Weights of a small transformer language model.
Architecture: LayerNorm before each block, rotary positions, biases.
Each number is 128 + 32 x the weight over its row's rms, rounded and kept within 0 to 255. Layers, rows and columns count from 0. Numbers have three digits each. The size before them is the row's rms in percent of the matrix's.

# up: layer 9 MLP up, 640x160, rms 0.263, rows 405-442, columns 0-79
# down: layer 9 MLP down (transposed), 640x160, rms 0.262, rows 405-442, columns 0-79
up405 106:137117109156126138120079141141099106166189135190168090157105106123134132142124110150114171101111130164144112095165108123138098095172110091130137130138092119126049069162174137091098066167143149109184185234153104127132142130075117122171139139
down405 098:145168158071090113139147107088126169135080129154131165096132146104087178145097211174077091144095125106165086102179084071132126149071116127094124128122135140051194150154143123132124074154137134113106095152092096129193093122221121107142142096
up406 100:133170132128105156121130138144138111085138177175084111115095165192123134102110090156089138136073121142155099147191174073118127102122179175104116141133136140096163108139095100094131118155079142146127161158097098148175134145098151162154147103
down406 110:161134103099087108096134134131158166149108173146095073177133187129139136096116081136059148098092110145150144129174139150106132092086146157139164121106101135140135115087098110121133100147107105112102170146102153128190048168093139143138148191
up407 101:150160177089183095139131077166119141106131111111154180138127117188131152094145108105109116128147147125102152093138134120086061154120123120101159080170172163083106103162119108114145091174109146114139130175158100182147217163142138131130109143
down407 102:118125175134132173134149088193117133132142090096135108134104133182105129128193166064177126089120166130103079111153100171127142085129099117119133117108231124165125156155155142109165164104073067146097062128077094149120108100127151142120144115
up408 099:189120150125076152149103087144072104112138122096125104149121150138160165127113135117122101139126208126090132124151136151101141103158161123136081121109116092095165070185162138162181138099162146127115101132080109083127094132082106144167060154
down408 094:151221125084096111151116142078103172139104082148113112167163075166147147117152094102098104128170086133117152132129130072171128167077144157217123055145123138126078145121098147183106152157104117130153095015184128108134173151126192118144121147
up409 097:140172102141164130087148134118111137141121155116096179130148148148133148149103126108038080076074078154148185147133095118080147164141082198096148172141106131180116155152138155065126125156108128119143121161131185128106142102105155133121067112
down409 098:083125099117170129055195159162109125124168108152106161135129121145153141154109085109140139195127152101082065150054146077127163078120113160143122132167160109083113157079134182203090114085131082111132161098134139072103144151085075118130119146
up410 096:110167177147133107154146180131219064171099150130126107115164154138047120146170183113127157109107081137148111125065088126115132188143173127186134043095168152128091172138121100136133119119093083118150096151165178162122154154111120151130117160
down410 095:100159137100163092158103119148098176202104125125091154116059101108104166136081128159096121161161103079121087098101098122126119145150121174050149203126138168154123120081185149112177097110161077178142099140140089110187106138134121147153179167
up411 111:113073115099123111180114111126120161131130135077155141173148092069140139156115094129167132137210057107103109129121118151110073078106177154105114111096156147092151159111098094121104147185144144105111099077106122115106129176095093156103129164
down411 110:071075138138119143098116126090137153114100092081084122163131134125145126097169127151186170108192153138190114129081131190146153111126097182115174173087149132179173165102114107117103110172096178131129098110153100134162182144137139160125165109
up412 097:096198103130146134149117092108132123143107100100080114092120182118091160091143154182138143091149059132066146128110144169090108135130169141117162110137099115085181103108060116161119118138139156183096092075104112168137116126119164141158146095
down412 091:167066199097128148143152167090114149122072135079128095166149080134159161150138170080155124229149178145131113188158125096127135132164132094115081183102168168129052112109161177079107165073104115121142116114157139165146104139143106143114140158
up413 096:124107138169112141109078166163156124175141152107106126169106090095077116086091081175112111121147186127080083114134093105182114147161147166073103110109193093124153187166094173135088172157130088173126126121082077136136174092108150121166141102
down413 093:083087117094134137192089145122109137082092060132138120124086125090111101198136088120151110161081118142173100107108119091126126131065079130139129181119082155199126131091191122149126106142138150124136075069140128093111072149115147108102110136
up414 107:105150125099134162162138127146129085168089074144122123126100136101119148125132073165189134080142065182124144112178113080216133120128094093138073134130131212120078123088148132124102134188145105142119142134123145171135159134128104099127129155
down414 107:183108173090144129098143144128073116100105168129132081097156219161114111168095083174134083125163139107094163118144099149115187065207115151151137104178150097110128132129120111098119148170170095138119093126156192146165154216126165131135116163
up415 099:116111039210144127076115119102115145152138191142114159143134154125171120117165121080124118148134131183133141136100169119119067122136123121136182129109094128088126120125124063175120190069114083224117113087137154084063064070143173139144076109
down415 100:168168124157131155081097156071070182198105160182138102150192128098127163117143132148176153147153112130109120099113084125140152135134152077164146167130159133069195114148076146132126165090093098157077158116141129096084084081171199098103094120
up416 101:160169131122148127141102077124145135143063140165073159133087174130119154102096097190084133091124144108117090136135153133130120113127171088130122109062126154136169094144125090136122136128142113123090141117046191039149143100133135104134120118
down416 096:100094177133165128103119193118140142118143142122129098131156132099141130148139115136134082109136135095152178115162141165163157146145012157106158146077143101125117120141161138182114144127092160167098175125152143163142144131172148201136091145
up417 107:114082152135099103122171091101136142150199134140121186112088150142075133149171122092130168137116160062127098132119125122145129187227151160048140134145116137119156117154113082113143098178151117155175114128086194084109130124143130081135163095
down417 110:094107196164126094112160130085056133159119059102093093090165143108100146108108146169149104119154110059132083032164108129177134123138139147123125093109156161113177150124113074143096104120122086111133131160147191083114136156204130107103159093
up418 099:124155139099026171125147090156149121145100129201154120142125143094124137128161106171141125144126144142112154189139097113182181124134066084158158164089157108158076089137132116178155089084089085052097104175120073109116072125075186144197108143
down418 097:129141150155148175066116126084132094104144131089115152097126136118099157075152095138120171120103092150184146104178139146122168128106126144147051066206105068128128130136096118068119170146164182195167168128077121195123145124122082142093087124
up419 104:132153108086135082088119115085158086158139118060114114099140088120129135179079122129169096199092093144110160109181108086107121073141148112161122104101116121182068088134117183130107153118178190168032117113145114230088155140115183111116080164
down419 099:125190137099042141094116105136077127150098092128164150105170079086145164120184117125146114186096112095164140130151158163088135086152129123082101143119117120177148095149102112150157190189113140162170059127076086155082202075204122169122164101
up420 097:109113115136126075166120118133184188134087133093137131085132132150194129131183106145154129136092093143113108146118117188141125177140076117128102081106109142133121117142142131155165187083128130165089128174065075076026176198059125137155162185
down420 100:166126140113174129059111118154101119096128108163104099126091158091046132148177108111102139142137203129126124059191121123110156077117121129146127181144097192154166052100112141066137166106109131153135094128137185130133089142143063135140133185
up421 106:170168164159183163113103119105113148081105146166144166104116167108164166131122104118163146127164102186092149097187100168112141130133110107163057095122193181093091104090148054087131082105082110132122074082169105194129103163195156103145109098
down421 109:105181147151051124097147135171084126123146107154181050117139141078110112176148161108139108105160145146082111111186126080148120157188083109106120136112136111146166203112116099127093143116107089084139137143116150119179121101070213146149136170
up422 105:153152048112109104139158141180124150193120082132159158112118121139191092113154131172157125176143086140119080135129123154132176080156174123128097111116121108101098115148142115159150097105067123117188188178186131146139128117089184156121158112
down422 099:137086139143107116141073111104114100126137173098111086112085125168072158101093102140093097119103093100170102153144069090087099134120112167141142161182136129139145171164144119161081222101127165161103102085049110095123088122129062109163115087
up423 105:142113102140139119154072167142101167062136180144073110100164056120112149166084104161105102159124157083112190155159136152129163100094183169135144104106147150124234088110148140111123104166150072150140154106144142149107136157151124134150071162
down423 107:158161149090169113140178089145160124135133153091073147145145156123157157108149126141147157165078145125113108132178142160119122161104106182174098153063146167068134150134136153120152085092095104097082042091101136126076109121144077025067115116
up424 099:119160144084150156089130125074112163179160087128155084119111155131066135145167101129158121116104133120182168136127146087129155134119080132119111111152160119103142155173084131128153129174118173106095084162158100135111073169164061119142107127
down424 098:115109165112160090190106141108129102105144111111150129102112124124116187163079129066133085127156063164082130201106159140136184141117102168172098099166153181114141117102093115181115082139127118154144159104131092105114115152071137116056112156
up425 090:102198189144118126151099097185101118056154133168134148090124153180108143077164151093148125168149132135170098128115133139125102152187117157121080099138174117130134085115173081095169125131158162076231108145147143130076163135203107084140164108
down425 093:153107171117076095116120179148118154166129114161105127136119111120151166158097128103156159131148130059095127126073144161162155107133123108119145160131137184187135139106095172096133088177110090126104121099080127135184095157055209088122141108
up426 101:147238097119185068083144126106101127079192157130142110104171085127141144157131167145108072126101089173114149114114101123143194083086115103119119104106070115091120096160027146124109061112151169130092190173094107156121145157107168131133157132
down426 097:082126148170137213097136182108090162129189134088139101153132156154054149132110115125199119070118121109109089126166108117060096115067098132183107104141151169113125123102074063127124095105186160070142129135167085179102145132192081122133127137
up427 102:117140089063128086123110103134110187121129138114145144169185080142126111173143161098109095103172137145158132133119169078155175180081141131135137141147131117062112160131124134151117119115088116054140205128076122116159080063095094092131195104
down427 113:096147143156098167042118155126117197128098092168138081159144181150112103123191134129094132126123158102157107088135108116123185135094142132070211165096118129069134170126177133117146193131113150114092118078077074075153133139133135055165165161
up428 097:151132148089132159133156154129143093114094120175102195115095146105123109119158121139099146124125104168145141155094123106169119174112104074102092111144179128131102083101147102081106112149157150057115162095130084139121073145154140118163136129
down428 091:158165119154085139152124109116154197160169101109192062131098128142135142094096100123084151135096095066143136135141112171086148094082174141093153092108079125135142150083098119101135122157137045176106115166112176144136140123087149164116159181
up429 102:088111135107173113088129071147109108062131114102103125100112119108212128078107131147164152140091144134076066175116087160117112085165207094163108090177138136123130126112115138134143154159123120152103088117118112144100112113140093116174094178
down429 093:188121125125091170175145187146130132137134167184110103171150122138114145180102119146166106147222141120173115077142133158152126112126133128122184131081124130127090153118163108122089141147159149103172101162119111168141130159103090136085172118
up430 105:107155156090107127141125085137135119117097174073155138197161115126107140145158191088184063095101111144106120156169108131127124110135140116146122129119087121141201083099159117110106110148174151047171121109128067137130098093069071175077094109
down430 110:130147140157132107202136176118143154173102105087159110140132108124167116174081112131147078113182147139106104161150124153063122128081101064103122056174176098121113161106103185209121141117085102121108080112156213146070153162133140135091088124
up431 110:156157047140114104157185128124100089119117143218108096147120132093125148121114133131118133140165156106179187122154130180157127102104127133130197099079094155132118153065125134058130080097116151102143111125188141111141163109111145176176069110
down431 116:172196127106107148101123119183103115127155066140137130172110159155148130091173106067116127094136106158165133119130048104150096133090155203159144106141146139071088139135129186123154135085134189137132121130123172136099113129129128031134156153
up432 101:152152073090128150172159195114102149101117149118161131088131149105123136127079160198111124109087167137137141113105175104117144095086101126117130170109113112123134132158130109169117150205172158152064159107231139174101083171089124119164125133
down432 097:118174136064052131088104164176156132151100118158136096147070090163108109190143026135130160150131144129186101153126116114146147145142185125188121084148122187112121172124172153094150079104116193059147136113084117122151126082152105137121079079
up433 100:170109153136125179101169109126141119095095150125138128155153160126125084125115143160178132100171157137124100086125161145145095131154128082135148156139185164165158125032134129103087101129158097110100083141120126149202077111152144154083067087
down433 105:152174148069085206139130117091113149160163117129131115119200123120177077114131125108130164114167167156132123091116057110118146155089136130143132140133104100082176121142185152157166072110109141179112065126116092092086131140145101143068126138
up434 093:075142072078107134126135119051102131120160164189170166079123134157085134061097124142086172143099141197161157091109114114128112124190150119082083113079123224160140100129141121157113090109138109125136118131096076149121125133086122173080155166
down434 103:126092141143091124167146128213123170146114096071098146198133104136107107119114169096170129144141147217080115207161184084111152124110159059143094174086100131107153160105136118080123051118111145125079112122174188119137142096135176105109160145
up435 106:101122182136053092119117120121116168131169122160154184126179098122108098142139117170123150093135071119160133135185155144142138063083125151131127108098128146131100139158066139128119112197080092163133159077131147110182148143101113120163159127
down435 106:139121071177156096172150116154187154104150123087120132145164097132154093142155147112137129101114115134122072146076160115124104062177117104135114076125157181081096162157170060145131141155116158161109171183116097122200180106119135110125100122
up436 105:161152101159133149204168102169130151103126156106105149147159082116165096141123051131108161099185128145161191088107105195172151128126077112020110135108129152114117183111122121070126113091141128133138110164150124152121073120115127150115142107
down436 103:152134216125165107123108160132122112144140147172118076150097122185156104114154153124122114200108126100142077153138184117096143112141139152145133123113097093079068086131147133152135176109102197112161132054040128085160128091161143115131174078
up437 101:047100121157138123163175158117130120163133151113131120106082104148121070142046113139118123170138095155128146148153105132127109105135160168178126130108117166131081102085158147116159140098166109124111119061192150178140115112119137086074138132
down437 097:143138127137129073074123144161101165155128050147138091131094095106144133209142138074164101080109112116089145141128135185106120129123109181129111115098151146162101112182073124161144125140138108140154158149119175165111125130171146087132140131
up438 114:147142122097158141186127093116089185152166120134135098095148125179131152086106129189111155220048077157148108094135174099117147147122160090099143091139136122128155175156126158124116105164183148159178127109087177165124063119109149108145091167
down438 103:119124098195136071134097112128118131083118090059093094109089094135149128116159139196089148112145103114129209117124155152139153102132128122137193082097093110072159120111096149088089148113106177205124134050072142145185144138103210106148136175
up439 102:126140148113112122217122131099130150109150043152163143148100127145106062123173145153139157144119121140136129077189118152115162090150075132135079156142072108178168140098116187147133115106151138096199135131102076128125137050097157115101172142
down439 100:080149114142125167100172119152149113198127148103114085157106123129115191078104159138114111142112119130083120150142126129147104112155138125156177102126177113102197158086167128128141116161168112117110143094134141152173143162113093077156083117
up440 108:125155154103145099198108117111138178099125141156126237081154159108146141106083157116080115159141123076078137104184146122095050187094113105191120150174150109156148125154157169106125149135164124142182112112127117121076110162104106173094111120
down440 106:091101087073082111108115095166131169107114131117177114134139137131087150171137104199168130102106066086026118115078192150114093197157085120129154155165183150163144132084117156089113122126138128120081118117124105068146092118157168109096086164
up441 107:062141078144151143113137132130081094101148084132157214154132118105136156132084123107176130128148093118135146186209118109153168081131128112174094160178110124104123189127154121128126108143150137152112076155130148177097151160169180181146164150
down441 106:143159161066050130121152119114186110108157180079141163171102160105059112108188108152122102154097148091110151137126103074138126096105144181114153127150143087118114138126168177191137160103123128133102086106126082168063171072158164163159117136
up442 096:193149119062244144173154095159117107075140108120123169145121128075146118186138162121162169145129156145150114098067160114115102101145125103136084108116094125103127157168134127072107146156122133104169121139081083105105083166117091074139155156
down442 096:081121103150101118123121071169149169126160171091202195159155105103135076175103146059108168150168095096098134130187173113178098079105130131149136190121169104137117187122177142140140147120172105161136154089111099138122122090132100171086115088